python train.py --vocab_size=4096 --positions="learned" --qk_norm=false --init="normal" --init_std_up=0.0241 --optimizer="adamw" --max_grad_norm=0.5 --max_steps=9021
Each number is 200 + 30 x the weight over its row's rms, rounded and kept within 0 to 999. Layers, rows and columns count from 0. The size before them is the row's rms in percent of the matrix's.

# up: layer 5 MLP up, 768x192, rms 0.109, rows 457-509, columns 0-63
# down: layer 5 MLP down (transposed), 768x192, rms 0.104, rows 457-508, columns 0-63
up457,113,200,192,176,213,165,226,226,212,200,279,129,237,221,208,204,243,229,220,174,188,213,235,185,160,232,201,180,197,204,181,171,213,206,196,256,201,209,224,202,161,133,147,161,187,217,206,217,209,279,157,251,177,231,237,182,196,147,182,210,113,185,162,167,246
down457,106,181,172,221,177,268,252,136,164,185,211,188,223,186,226,188,178,177,212,243,224,213,206,214,205,243,182,164,224,243,213,126,184,225,195,245,155,172,203,228,162,166,233,242,196,216,218,121,245,189,178,169,258,188,239,183,125,172,271,201,181,244,221,184,265
up458,122,188,208,139,238,162,221,224,182,168,219,199,178,185,148,229,256,204,231,237,263,192,211,200,191,222,183,176,174,237,180,183,223,223,196,222,224,181,220,247,117,172,228,179,230,221,206,236,159,199,196,164,140,201,234,199,221,162,246,206,219,162,154,160,194
down458,110,196,223,226,230,224,204,197,194,207,202,176,184,185,158,189,204,185,191,198,211,199,181,202,147,241,215,213,181,167,209,202,219,239,205,221,205,292,156,181,153,184,183,232,203,196,194,208,157,188,153,166,206,136,168,171,195,159,233,169,197,292,179,217,238
up459,102,162,201,146,231,250,161,220,165,171,214,198,237,182,195,180,183,210,199,224,129,203,210,152,187,239,201,198,164,197,236,211,204,173,180,254,233,195,209,203,227,227,201,172,232,198,210,205,182,247,240,173,151,232,185,214,183,219,201,203,158,227,216,177,230
down459,095,203,240,172,210,185,157,209,197,157,171,186,136,217,165,232,186,191,201,194,193,192,243,282,207,205,200,230,204,190,204,175,201,204,214,172,129,185,225,269,197,191,222,225,197,177,199,268,240,143,174,262,189,170,197,200,176,229,206,214,186,165,100,181,156
up460,111,258,174,217,213,204,190,222,205,177,251,170,254,165,180,278,218,154,225,175,223,224,222,206,205,160,187,248,219,201,192,220,220,206,189,179,165,99,238,131,190,143,219,203,198,236,200,169,163,133,175,206,172,143,231,219,180,191,189,174,248,205,188,236,186
down460,109,213,154,214,182,236,262,174,171,248,198,230,179,199,204,180,208,227,218,186,232,231,217,197,215,171,178,170,180,235,207,161,202,207,168,251,228,198,202,237,247,228,135,213,216,181,184,229,169,233,167,179,219,189,148,115,209,199,215,129,184,225,186,174,238
up461,103,220,194,156,187,155,198,233,174,211,159,195,164,186,186,205,226,214,179,269,218,220,231,216,210,215,229,154,273,174,204,176,179,174,225,218,167,215,209,216,227,246,237,169,195,193,238,222,153,150,181,213,235,182,211,183,231,191,113,202,179,173,229,172,196
down461,089,226,216,213,213,142,182,233,242,227,193,237,222,239,172,168,262,207,243,155,189,212,227,183,184,230,207,254,211,163,195,252,198,164,210,170,177,262,177,207,229,239,235,135,168,186,185,212,177,212,156,151,256,219,195,203,167,202,255,164,183,211,171,246,198
up462,092,209,168,200,213,182,198,231,173,208,204,170,206,211,190,242,230,130,179,238,221,197,249,176,182,232,217,196,241,288,211,189,210,205,224,218,210,222,209,215,233,193,230,238,250,232,259,240,158,188,187,182,160,193,152,207,203,195,227,191,150,182,238,198,260
down462,086,189,279,160,146,203,203,223,195,181,166,197,208,199,211,213,219,205,157,140,223,210,247,221,175,213,246,187,185,243,212,172,215,157,120,211,175,223,227,199,200,215,192,194,159,166,183,216,206,157,155,219,228,206,191,221,215,234,197,181,230,217,244,226,168
up463,122,211,181,169,200,205,228,186,224,241,210,168,184,199,123,210,223,138,193,181,234,224,213,221,269,266,193,138,209,201,228,220,197,160,216,189,173,229,199,178,235,123,203,174,168,212,215,190,157,159,180,236,212,184,206,190,201,194,175,220,139,204,205,220,237
down463,120,228,203,225,229,207,165,211,188,211,209,183,228,210,174,214,182,172,190,224,227,217,226,193,217,178,244,160,213,213,177,250,197,228,178,162,177,238,231,227,141,196,287,183,179,227,194,163,210,226,190,217,196,197,204,188,216,253,169,197,171,234,251,176,191
up464,115,234,192,195,202,251,240,193,252,158,169,207,166,208,189,288,182,205,205,163,190,180,210,211,226,196,153,233,223,201,224,199,213,183,202,175,206,170,171,197,211,197,189,238,212,237,218,189,197,159,237,250,239,165,127,168,223,135,188,182,152,205,232,162,178
down464,111,223,187,174,194,171,194,146,238,270,250,189,228,172,163,221,152,236,160,167,183,224,225,233,225,151,191,216,178,209,166,202,218,177,207,186,167,189,212,232,251,229,178,220,207,202,176,206,232,247,248,211,161,239,175,181,193,200,254,210,106,195,180,203,217
up465,106,163,217,258,207,173,214,186,140,170,235,130,177,185,175,218,256,137,234,203,232,203,167,190,151,166,177,194,172,202,165,190,218,177,187,207,212,169,209,212,211,210,202,212,211,232,204,225,245,243,204,239,180,211,226,224,204,193,143,177,161,167,256,215,217
down465,091,174,193,225,166,193,211,191,166,205,223,261,125,163,191,203,188,175,285,153,191,246,166,151,225,174,225,231,277,220,170,148,209,200,173,219,191,231,169,231,209,233,200,207,219,196,196,241,197,148,224,297,248,211,196,226,186,186,121,171,174,240,177,211,176
up466,104,232,222,186,189,265,190,242,189,180,162,194,185,209,159,230,197,157,171,185,244,195,158,150,249,179,201,248,222,189,162,223,219,211,178,232,217,227,200,161,182,247,223,179,187,166,220,203,219,207,169,268,182,162,208,201,182,187,138,230,206,185,166,224,221
down466,103,250,171,182,231,231,221,279,228,204,170,239,241,229,205,233,165,239,185,134,242,180,216,282,213,164,198,172,174,184,220,162,190,200,223,184,225,216,235,263,233,178,238,184,203,193,229,189,223,149,188,228,221,242,125,194,160,243,189,291,185,170,185,173,206
up467,100,174,225,192,215,159,207,184,218,204,172,161,214,179,187,200,186,167,201,238,191,193,139,228,186,209,201,134,191,255,227,220,220,210,198,223,229,193,215,195,205,202,256,176,258,232,244,157,172,252,210,180,239,185,192,176,169,236,219,219,180,210,167,165,209
down467,107,152,194,221,248,178,156,180,203,263,236,237,222,231,217,232,174,244,148,144,242,222,236,204,173,222,205,197,238,189,246,178,220,212,192,195,153,162,138,204,203,164,179,157,149,189,137,209,227,201,163,195,126,219,220,211,209,144,229,244,188,246,223,205,171
up468,099,243,199,225,205,170,205,244,211,248,221,179,205,183,156,222,227,185,171,209,249,195,182,140,262,193,221,165,226,227,194,156,204,151,201,244,197,190,196,172,208,188,160,156,221,219,201,172,176,214,182,221,240,133,162,191,166,205,141,237,231,203,186,203,221
down468,096,191,224,164,225,217,184,211,228,187,182,139,200,213,213,255,257,196,179,178,212,214,189,244,250,220,228,216,214,183,222,224,186,150,178,208,141,243,240,211,205,213,200,136,237,117,177,204,157,199,188,244,200,194,221,208,197,156,210,171,278,208,210,189,209
up469,081,245,217,205,185,173,155,233,142,234,234,155,175,158,179,190,220,212,196,208,205,173,213,184,162,259,187,157,204,177,168,190,216,200,200,250,251,149,196,167,107,182,256,218,242,208,210,232,206,233,209,178,217,164,204,177,237,228,160,237,149,243,164,176,220
down469,074,214,216,235,229,185,183,194,203,244,166,185,222,174,222,187,221,218,233,216,215,222,205,223,192,80,197,212,202,211,246,209,192,217,192,141,260,225,164,180,218,183,185,166,172,225,203,182,238,187,228,143,195,200,151,219,230,201,287,134,207,225,209,197,181
up470,081,223,140,197,221,198,177,235,214,196,190,202,231,196,255,197,220,238,226,257,177,175,152,212,215,185,163,179,216,192,186,139,208,201,187,222,116,198,148,194,178,220,135,211,224,233,156,198,220,217,238,248,233,192,215,228,212,224,194,236,200,271,206,226,193
down470,096,232,258,187,238,277,193,177,225,188,188,214,186,145,144,174,172,182,194,180,239,167,213,223,213,149,186,163,186,192,237,226,165,173,195,194,225,224,223,205,258,208,219,211,169,188,276,224,215,180,215,194,168,236,206,160,210,227,236,139,186,174,201,211,232
up471,096,206,178,242,213,204,202,256,168,206,173,146,181,188,186,260,239,219,212,240,261,143,212,260,214,212,227,150,188,234,224,171,200,172,220,200,199,161,254,199,203,191,203,176,211,214,175,207,209,225,228,213,239,135,213,197,222,214,191,264,185,188,200,153,197
down471,095,202,167,197,191,154,206,214,241,198,135,187,173,185,187,137,246,180,195,198,204,276,211,218,228,211,137,207,189,188,183,192,218,226,197,164,224,228,135,229,150,194,233,242,192,240,224,183,222,195,168,203,180,217,202,182,198,251,222,173,230,205,166,220,149
up472,094,238,219,270,237,206,197,228,197,234,199,162,234,240,179,206,227,191,145,180,235,152,224,166,251,209,212,185,226,227,213,154,227,166,188,214,221,213,213,149,205,239,221,194,212,207,227,193,204,181,190,240,250,176,96,184,142,220,176,224,220,176,193,255,193
down472,110,269,189,190,218,213,182,235,220,206,192,172,222,201,214,213,232,203,203,169,175,177,221,192,218,207,186,185,196,213,220,176,127,208,244,203,210,218,181,211,230,195,194,220,204,110,202,228,214,211,141,199,224,194,157,204,169,170,220,180,175,220,222,182,201
up473,085,176,156,249,196,248,185,189,174,215,194,187,189,189,194,247,254,214,221,222,205,174,196,235,208,176,190,184,203,200,187,174,218,178,227,158,198,188,173,148,200,170,178,178,164,199,223,170,208,176,256,223,199,164,188,210,177,219,181,192,206,184,251,224,199
down473,074,200,172,197,218,197,238,199,224,174,176,197,182,251,210,169,215,214,200,197,150,151,251,178,209,238,144,187,218,198,187,195,187,234,189,207,202,231,188,185,223,150,177,178,154,221,168,199,185,165,241,207,198,203,194,191,171,223,202,203,159,215,251,202,170
up474,089,215,208,174,220,191,193,256,177,209,221,173,227,203,189,229,264,179,212,194,257,209,212,193,182,198,211,179,234,282,181,159,223,206,203,187,154,150,191,195,185,152,187,225,226,240,201,187,154,206,198,250,198,205,146,261,186,186,212,231,173,203,198,251,239
down474,098,167,189,136,186,199,174,288,213,175,203,228,173,221,217,227,293,225,174,206,214,237,214,219,145,200,194,218,203,238,213,133,236,183,160,218,171,172,214,214,140,183,235,226,230,159,213,182,213,174,224,203,199,182,174,197,198,162,177,217,198,149,198,209,219
up475,086,193,221,160,230,200,214,230,143,203,180,180,161,196,210,200,275,194,157,154,231,174,183,192,241,249,246,184,215,184,216,190,211,236,195,267,187,107,235,203,154,179,195,219,193,224,211,225,190,163,227,223,146,206,216,195,249,159,160,181,189,175,169,240,222
down475,090,178,247,152,178,172,186,260,214,174,201,232,240,170,216,244,194,187,206,198,233,207,201,181,172,213,205,221,228,210,197,155,244,182,110,225,155,165,202,194,200,266,215,208,217,154,166,208,179,229,192,194,203,181,201,165,175,192,205,203,210,203,166,256,207
up476,095,205,164,201,232,197,183,190,174,242,210,194,233,197,255,207,180,194,246,240,205,191,166,163,200,291,147,191,189,183,217,227,215,223,191,169,219,164,169,212,187,166,202,193,200,224,226,212,233,219,223,147,241,216,194,147,139,156,253,223,170,224,247,230,199
down476,102,166,160,173,183,227,171,174,202,195,220,185,187,217,161,207,196,164,202,173,190,221,211,203,199,131,197,193,248,226,217,194,194,207,236,255,175,169,187,179,193,228,234,241,170,144,248,215,166,183,181,223,154,202,216,219,212,188,184,157,199,228,203,224,241
up477,112,217,154,163,209,171,201,260,228,202,199,149,177,171,171,227,202,213,169,219,209,216,217,212,184,214,224,190,204,203,211,207,214,213,198,224,258,172,194,180,191,185,212,221,187,201,188,168,243,262,154,181,177,215,214,217,169,201,205,238,227,203,157,210,217
down477,100,230,195,214,216,171,245,193,192,167,260,230,222,204,186,184,172,204,177,191,184,187,174,192,149,214,182,193,134,232,238,253,201,194,202,213,197,175,224,196,140,222,171,192,203,217,111,201,206,160,142,198,183,185,169,156,239,175,212,205,221,184,241,189,173
up478,091,206,208,154,209,205,181,241,195,185,194,256,220,192,219,235,236,266,216,192,221,246,173,249,248,206,183,230,166,210,184,191,211,283,170,228,151,186,204,196,216,212,163,231,230,175,229,148,210,191,200,219,88,163,200,206,229,222,227,199,237,238,211,217,204
down478,086,196,244,198,165,175,166,177,191,186,196,221,224,255,202,196,261,199,247,223,165,255,197,245,167,173,202,217,199,216,218,182,216,175,199,200,166,215,202,175,186,160,235,241,186,204,168,175,204,140,255,238,167,145,174,239,210,188,151,214,205,163,200,186,193
up479,104,175,198,235,222,233,197,160,179,186,217,188,190,145,207,187,219,190,152,200,248,147,229,186,228,211,212,176,243,194,227,232,236,170,176,244,191,153,207,166,166,134,223,182,213,206,255,242,205,164,234,233,225,218,237,217,207,182,172,236,196,217,220,242,233
down479,071,183,198,179,166,214,244,214,168,189,199,196,198,141,203,189,180,261,222,270,173,215,136,230,237,250,220,278,169,174,204,208,227,248,204,237,158,181,254,191,234,212,180,215,204,133,186,178,200,222,220,207,240,222,202,223,174,173,168,175,226,229,206,182,163
up480,105,185,181,206,219,234,197,203,178,182,233,208,195,194,240,221,204,140,177,157,216,191,179,123,178,190,172,215,225,231,205,165,213,177,217,197,273,185,248,176,164,179,177,170,164,225,194,180,216,229,170,162,250,152,198,170,198,158,185,196,152,241,253,218,206
down480,097,217,227,210,174,185,169,193,208,241,221,213,135,259,242,227,223,217,149,173,187,256,195,209,153,212,165,248,164,192,181,170,218,166,179,232,220,236,253,195,221,194,226,231,181,236,167,200,238,156,239,179,246,158,225,206,210,186,247,239,174,231,230,199,201
up481,094,279,183,235,272,221,180,216,178,214,220,219,228,240,163,180,195,248,190,241,251,218,162,218,186,220,182,209,223,263,225,152,150,235,236,180,190,178,252,247,189,152,172,150,191,208,184,163,209,228,231,232,158,202,103,197,208,230,193,230,230,211,196,217,198
down481,093,167,211,180,141,156,215,225,267,160,197,178,174,238,201,160,201,200,249,203,218,261,203,199,210,211,196,253,255,194,224,211,185,229,218,222,216,208,162,212,204,178,161,274,204,226,207,189,217,201,130,168,159,192,229,185,211,208,204,189,188,234,160,248,176
up482,110,210,187,242,209,246,223,226,221,240,205,147,216,207,188,235,225,178,153,201,256,183,199,181,258,207,227,172,130,231,294,166,193,162,189,221,190,202,230,200,237,214,213,237,223,192,182,186,132,166,232,197,219,201,218,190,199,225,200,193,198,212,160,175,205
down482,097,160,192,187,227,206,234,183,221,206,186,244,234,178,220,224,135,215,208,199,131,183,172,196,160,192,220,198,184,220,209,177,186,176,164,128,187,197,239,191,209,209,222,178,167,182,176,143,181,221,191,225,197,200,232,232,231,224,246,185,228,216,209,150,111
up483,103,210,185,154,202,170,212,257,203,256,184,205,204,221,194,219,209,226,177,190,187,271,158,206,241,217,205,193,173,187,183,121,190,294,184,217,173,181,149,208,208,169,183,219,229,203,183,219,231,187,152,190,183,229,214,220,244,189,206,233,163,213,194,225,240
down483,104,188,151,266,222,208,135,208,203,145,174,218,213,188,152,232,236,212,234,220,141,227,235,190,236,160,219,227,216,139,230,192,190,196,195,236,192,230,218,220,171,193,206,137,223,200,197,237,180,210,219,205,230,179,152,229,212,211,204,155,208,163,207,207,157
up484,095,209,209,137,166,198,195,218,213,186,182,202,198,134,212,214,202,203,224,185,180,188,270,205,217,251,196,195,175,235,215,183,197,182,207,204,210,186,216,189,197,172,187,170,214,189,243,188,177,167,163,242,169,189,173,194,248,194,183,158,180,194,176,157,279
down484,090,214,252,201,204,251,143,192,200,200,210,206,185,168,146,145,176,203,212,185,133,216,161,247,199,171,159,208,162,198,253,238,200,201,171,185,217,254,214,187,192,173,159,276,167,228,260,205,253,186,175,174,171,167,228,177,182,230,205,191,194,212,176,188,235
up485,109,239,181,169,240,188,190,230,193,202,219,150,147,190,145,210,203,144,147,173,221,217,226,192,188,179,203,208,202,251,210,184,197,191,227,190,256,219,237,230,204,211,235,207,180,231,244,187,128,166,127,199,154,204,226,147,204,201,189,194,183,195,203,200,237
down485,109,217,202,212,168,182,178,200,198,173,167,228,218,246,210,168,195,276,248,202,150,277,200,188,222,221,230,178,194,171,213,178,205,239,254,191,210,184,140,188,223,183,204,172,180,128,240,153,220,171,203,210,203,205,167,216,170,209,207,175,209,227,185,126,224
up486,103,266,212,228,262,214,188,169,204,229,222,249,171,216,206,264,240,223,236,168,235,200,171,165,216,210,175,195,206,219,199,155,211,188,222,198,216,147,181,160,196,229,191,200,199,207,214,180,177,227,163,185,233,186,141,188,210,184,184,228,215,231,209,167,223
down486,090,212,202,184,223,148,231,200,183,190,228,196,268,201,225,176,156,192,197,230,238,204,179,176,165,232,184,185,219,213,188,194,200,242,185,199,206,219,196,185,219,182,196,239,168,201,166,166,187,194,137,153,175,216,181,228,180,192,187,221,222,238,199,233,182
up487,095,212,235,213,192,154,140,223,269,248,246,197,149,150,229,212,227,146,204,212,164,214,178,204,177,158,210,206,179,191,148,203,222,157,226,243,179,212,200,189,234,198,169,290,226,201,212,179,161,201,187,178,215,190,234,229,221,179,192,231,168,193,171,170,187
down487,105,201,205,125,243,202,199,235,155,224,168,167,213,238,190,217,238,237,196,301,202,231,174,170,215,205,247,260,190,223,206,222,190,171,199,199,213,180,225,265,200,236,243,177,231,170,217,218,179,232,238,181,190,259,187,217,204,149,201,211,246,189,167,173,142
up488,111,232,188,239,237,156,206,177,157,285,207,204,180,142,232,209,233,172,242,203,183,170,219,171,231,180,201,184,182,235,176,205,212,226,193,281,248,170,167,241,126,171,154,108,233,215,253,192,128,186,185,193,221,173,218,209,189,200,183,190,196,231,206,159,219
down488,102,195,187,212,197,210,237,177,166,208,183,195,209,192,242,182,196,218,237,230,205,213,190,187,157,173,181,197,216,236,112,159,202,189,226,213,270,196,320,200,149,174,217,165,271,215,228,205,198,184,224,236,227,205,166,254,169,156,150,187,199,163,156,203,191
up489,094,223,211,206,248,251,196,200,167,172,214,148,195,226,136,178,257,182,199,210,188,200,213,215,203,198,216,274,181,203,279,175,189,133,199,179,191,211,252,171,242,202,135,191,183,193,191,152,169,200,233,182,239,158,190,185,182,174,232,174,193,190,213,203,203
down489,093,202,193,198,222,201,196,188,157,202,186,234,220,198,179,159,167,180,189,191,250,199,197,206,183,165,225,218,185,234,234,199,206,235,182,186,207,185,201,205,119,228,185,257,189,239,148,240,235,206,227,189,197,212,197,190,141,250,167,157,204,182,195,198,191
up490,103,201,176,225,210,239,213,228,259,287,201,233,185,239,159,188,193,190,218,194,228,209,173,168,199,220,172,146,241,218,153,199,172,195,191,197,234,239,163,241,254,163,221,220,220,237,191,207,198,152,177,240,199,173,186,176,208,191,187,257,124,216,233,196,232
down490,096,197,158,240,228,224,228,170,150,173,250,183,234,196,228,223,205,233,151,204,181,180,199,165,207,157,197,223,162,178,160,201,232,244,200,253,201,239,220,188,220,181,224,151,152,211,241,181,204,260,195,176,188,203,148,202,164,165,194,129,192,226,231,165,224
up491,097,208,220,180,229,213,184,258,191,178,225,198,181,192,200,208,241,180,177,195,264,188,196,203,178,214,206,213,219,274,206,150,222,233,188,210,237,127,143,245,152,157,170,197,212,205,233,235,193,231,192,204,176,179,152,220,179,193,177,219,136,245,168,190,250
down491,086,209,224,118,186,248,185,223,211,172,170,241,232,163,211,226,168,218,208,182,232,137,209,250,235,215,176,191,194,223,239,136,193,238,169,169,146,159,201,235,200,215,163,197,220,112,173,186,155,202,214,206,208,165,155,258,156,179,226,262,195,224,185,209,239
up492,109,222,219,195,216,239,199,197,182,164,186,194,169,232,172,269,168,189,227,187,218,231,204,192,206,200,220,248,148,227,216,204,222,239,198,194,220,174,244,146,192,211,243,194,157,216,259,220,143,174,174,235,180,205,162,170,159,193,228,191,208,204,169,234,229
down492,104,206,207,197,238,179,236,191,261,196,181,228,216,190,214,138,253,213,251,188,181,186,182,200,219,176,209,235,178,183,182,171,183,198,205,186,213,197,201,227,227,211,235,176,227,220,186,253,210,187,170,255,227,234,259,167,164,206,188,190,154,165,218,198,199
up493,084,192,172,172,245,153,211,213,225,208,226,167,190,163,213,211,222,164,210,146,274,237,189,224,183,226,190,165,155,224,233,156,184,227,235,152,202,165,178,177,227,226,179,184,190,234,168,197,161,225,175,200,133,140,214,166,201,169,211,182,168,220,256,233,204
down493,076,181,191,182,209,153,239,219,204,226,234,204,192,249,227,234,193,162,175,179,144,164,139,238,210,194,248,248,186,191,196,210,256,248,158,169,191,207,182,151,260,168,236,200,201,187,223,217,159,194,191,175,208,236,217,206,157,188,181,229,151,133,185,182,166
up494,101,195,213,171,209,218,234,264,221,222,195,191,204,229,194,288,190,168,236,192,221,200,180,192,232,282,252,215,232,301,202,151,196,218,201,210,146,144,180,204,216,168,202,154,192,218,181,197,176,223,165,154,194,229,213,197,160,155,189,226,162,219,190,217,242
down494,101,221,230,166,209,207,157,207,184,164,169,161,228,180,217,198,213,193,192,178,208,206,209,195,220,194,183,214,233,166,174,167,239,212,155,255,195,210,205,186,209,202,210,172,196,91,192,186,218,193,165,155,255,219,135,208,169,245,212,225,259,214,218,199,208
up495,101,232,190,185,152,161,186,232,198,190,158,231,224,194,203,200,152,203,190,238,215,206,216,188,247,174,218,197,171,243,195,222,200,219,175,226,189,229,181,188,166,201,214,233,201,197,188,193,148,192,198,164,227,208,186,266,220,201,170,209,157,209,200,203,218
down495,103,202,246,207,205,161,139,212,258,189,158,182,237,264,213,221,212,172,173,192,193,171,204,233,218,148,189,196,162,203,238,195,207,201,182,209,187,187,166,141,151,205,209,179,213,304,169,273,226,182,217,237,214,200,159,167,229,180,247,185,226,241,271,246,148
up496,119,202,176,237,237,188,215,229,208,187,234,163,204,203,155,236,220,214,196,135,244,251,148,220,242,170,224,207,195,203,266,163,213,224,206,174,236,185,198,198,211,229,211,182,229,212,203,159,232,242,242,204,131,176,186,192,181,143,166,238,196,197,201,231,165
down496,116,235,213,211,180,116,225,187,173,224,237,209,156,177,220,217,245,239,226,187,192,191,207,259,205,169,143,183,191,184,240,222,203,167,236,176,270,177,223,198,277,215,239,195,214,135,229,173,179,190,211,187,201,206,194,224,221,232,206,244,230,188,181,117,202
up497,124,226,173,191,254,234,211,183,177,215,236,185,228,244,192,247,210,195,155,209,257,212,204,152,199,173,208,148,218,229,247,181,193,234,236,188,215,186,203,237,237,183,165,183,202,226,215,191,161,208,203,224,195,196,161,210,208,187,224,216,121,211,190,213,219
down497,130,169,226,212,197,210,153,207,180,182,236,147,270,200,218,180,218,236,218,199,199,254,213,223,127,265,187,229,219,210,201,189,203,196,198,147,260,199,200,199,178,160,211,189,196,180,140,206,210,216,221,234,172,186,182,212,238,177,170,196,213,191,166,259,246
up498,104,190,190,162,175,267,207,237,256,213,199,248,224,222,173,228,191,222,237,163,193,212,254,229,245,176,202,208,221,195,203,192,199,220,197,245,175,184,159,193,222,158,192,197,216,206,247,195,172,115,183,247,166,205,183,182,185,217,167,200,170,220,199,221,234
down498,100,174,169,193,217,229,169,162,213,241,199,276,206,224,198,184,217,227,175,226,166,140,222,151,168,201,188,163,192,214,176,218,217,231,194,186,131,206,177,183,247,199,241,166,147,179,205,196,211,200,227,155,226,253,173,200,215,220,213,189,195,129,219,178,136
up499,072,219,150,168,167,162,218,203,197,205,219,197,195,198,212,197,138,174,183,217,221,197,321,163,198,223,215,231,163,244,180,185,227,181,170,230,185,193,178,206,188,268,189,231,247,218,190,277,188,177,182,214,215,203,229,211,201,177,190,207,173,209,242,201,193
down499,084,222,196,241,212,186,130,163,222,211,197,238,161,181,155,169,218,177,275,209,180,241,147,203,225,161,207,210,216,196,233,180,129,226,244,157,208,206,203,191,267,193,189,182,204,233,264,187,212,191,156,180,181,175,173,148,230,195,210,199,216,201,155,160,252
up500,109,200,198,208,176,200,192,240,151,217,218,163,158,144,244,177,194,191,187,168,173,158,170,195,170,246,244,193,204,208,186,206,231,206,190,176,203,183,227,169,221,174,226,179,245,218,197,187,224,253,136,206,187,169,201,235,177,161,215,209,202,242,164,231,189
down500,100,173,178,194,187,238,255,200,230,215,262,232,247,206,160,230,215,213,158,245,216,149,226,184,164,202,234,205,164,208,188,217,217,227,191,167,184,168,251,222,181,237,140,212,199,200,204,213,193,218,121,260,161,254,176,202,221,204,193,164,144,190,159,196,171
up501,074,191,234,188,185,206,178,182,231,230,191,184,198,199,182,180,193,173,201,186,164,207,203,187,163,196,174,238,186,199,205,240,262,146,169,164,216,195,179,168,244,216,244,185,207,227,285,199,174,142,211,159,145,195,183,175,157,196,196,205,176,238,204,232,250
down501,077,153,161,173,213,169,226,163,176,185,245,240,220,148,222,171,190,224,236,189,200,201,191,239,218,239,192,194,214,186,155,226,231,198,192,202,219,212,216,229,177,222,193,172,221,118,203,176,174,215,202,208,210,218,192,207,223,186,185,200,216,190,183,199,139
up502,082,211,227,165,257,191,184,199,186,200,201,225,213,233,144,191,225,197,220,195,145,242,145,239,219,207,217,200,245,188,235,221,173,234,235,185,241,128,210,202,195,142,235,185,167,254,205,137,198,233,187,177,196,233,195,210,223,248,224,219,248,193,157,230,230
down502,090,222,201,251,168,175,175,149,248,196,216,195,129,196,205,219,205,176,255,172,225,158,228,205,207,188,213,182,208,195,156,232,193,170,190,191,231,205,193,174,189,256,164,239,230,164,248,236,211,203,171,195,223,159,189,206,181,187,211,172,167,184,251,191,195
up503,123,179,177,198,253,250,202,239,218,236,226,236,182,210,190,244,207,178,226,168,236,188,147,211,297,256,189,207,193,211,208,192,198,208,190,229,185,213,150,197,166,222,199,195,251,203,196,131,200,190,227,196,195,199,192,219,182,121,167,239,163,190,226,192,229
down503,122,180,183,207,219,236,188,194,153,228,199,229,194,176,203,189,143,236,190,130,244,216,188,255,227,237,219,161,218,183,225,175,195,243,215,179,270,181,227,176,176,222,231,184,190,214,190,193,150,162,209,186,189,163,176,216,221,191,130,247,204,227,234,240,182
up504,111,237,185,220,188,263,215,217,186,182,217,197,175,193,212,212,213,217,193,162,179,215,201,210,202,227,207,199,176,210,197,188,195,171,186,217,211,107,147,163,170,150,189,203,228,226,271,197,209,167,184,227,209,177,232,212,137,194,121,221,169,158,235,198,259
down504,105,195,206,200,173,214,204,246,131,224,188,160,212,148,181,263,136,220,224,222,197,221,252,206,154,159,194,165,183,212,234,186,182,213,215,223,222,174,206,191,156,163,220,151,204,168,198,147,234,193,168,222,227,190,186,204,172,189,172,214,185,189,184,210,162
up505,092,185,154,200,230,202,140,223,162,187,196,242,220,179,226,188,194,244,209,242,174,194,201,205,240,227,231,136,198,185,168,194,199,214,200,262,158,174,215,135,202,195,200,209,236,197,205,161,206,199,211,232,191,180,124,206,245,221,191,227,167,264,195,222,211
down505,086,206,218,198,262,229,166,196,202,195,203,246,158,132,245,160,158,230,230,174,165,194,175,213,170,150,159,176,212,147,203,233,210,230,211,222,208,200,201,191,242,170,144,199,174,204,218,250,234,204,232,195,220,226,149,177,195,183,254,223,212,212,199,209,157
up506,090,175,218,233,216,178,217,216,178,221,207,147,159,203,192,245,198,264,214,215,187,187,196,175,238,279,204,220,188,262,233,143,183,192,202,178,180,190,233,247,200,182,197,155,216,192,206,182,184,149,202,177,187,221,187,176,197,210,287,251,155,179,223,194,177
down506,086,193,166,235,193,217,218,155,218,215,181,255,229,165,233,173,231,227,207,222,283,265,170,194,220,166,185,198,197,213,170,199,195,195,223,173,198,167,258,219,217,158,146,228,183,206,211,114,197,240,149,136,196,205,224,165,248,235,163,210,210,205,235,216,184
up507,076,204,225,201,226,191,195,253,179,182,198,147,196,194,233,216,236,253,193,244,193,163,198,205,233,236,206,172,209,235,186,156,268,242,144,244,134,201,173,185,223,185,152,214,237,210,180,140,248,227,257,187,197,203,211,213,189,151,170,220,174,239,203,205,186
down507,069,212,205,200,197,184,187,232,168,220,191,195,223,226,204,258,154,204,153,209,226,177,196,236,220,149,189,218,172,207,180,176,178,185,163,165,220,193,190,177,195,222,167,192,226,147,171,202,209,203,138,188,216,168,193,188,218,208,194,158,195,209,200,219,197
up508,111,159,201,200,185,213,197,216,211,230,232,207,226,186,166,162,200,239,158,213,213,211,178,169,213,197,232,195,184,227,216,232,219,274,171,238,230,190,167,204,210,190,199,190,165,202,254,231,137,224,151,215,230,185,160,216,138,228,197,276,194,194,215,207,281
down508,105,155,176,193,150,163,147,227,226,170,159,236,214,233,216,238,181,151,179,197,198,236,221,231,201,217,186,201,215,185,233,198,244,208,217,190,225,195,181,177,206,211,220,175,139,186,224,259,198,203,169,164,223,178,222,218,163,220,176,212,220,194,195,246,178
up509,082,169,222,179,240,202,163,220,198,208,205,168,170,192,137,232,202,214,242,182,236,217,195,235,161,182,178,144,169,192,240,155,182,179,234,199,187,170,176,222,178,191,222,247,167,226,191,208,193,141,272,201,157,139,221,196,102,156,204,196,210,165,188,249,190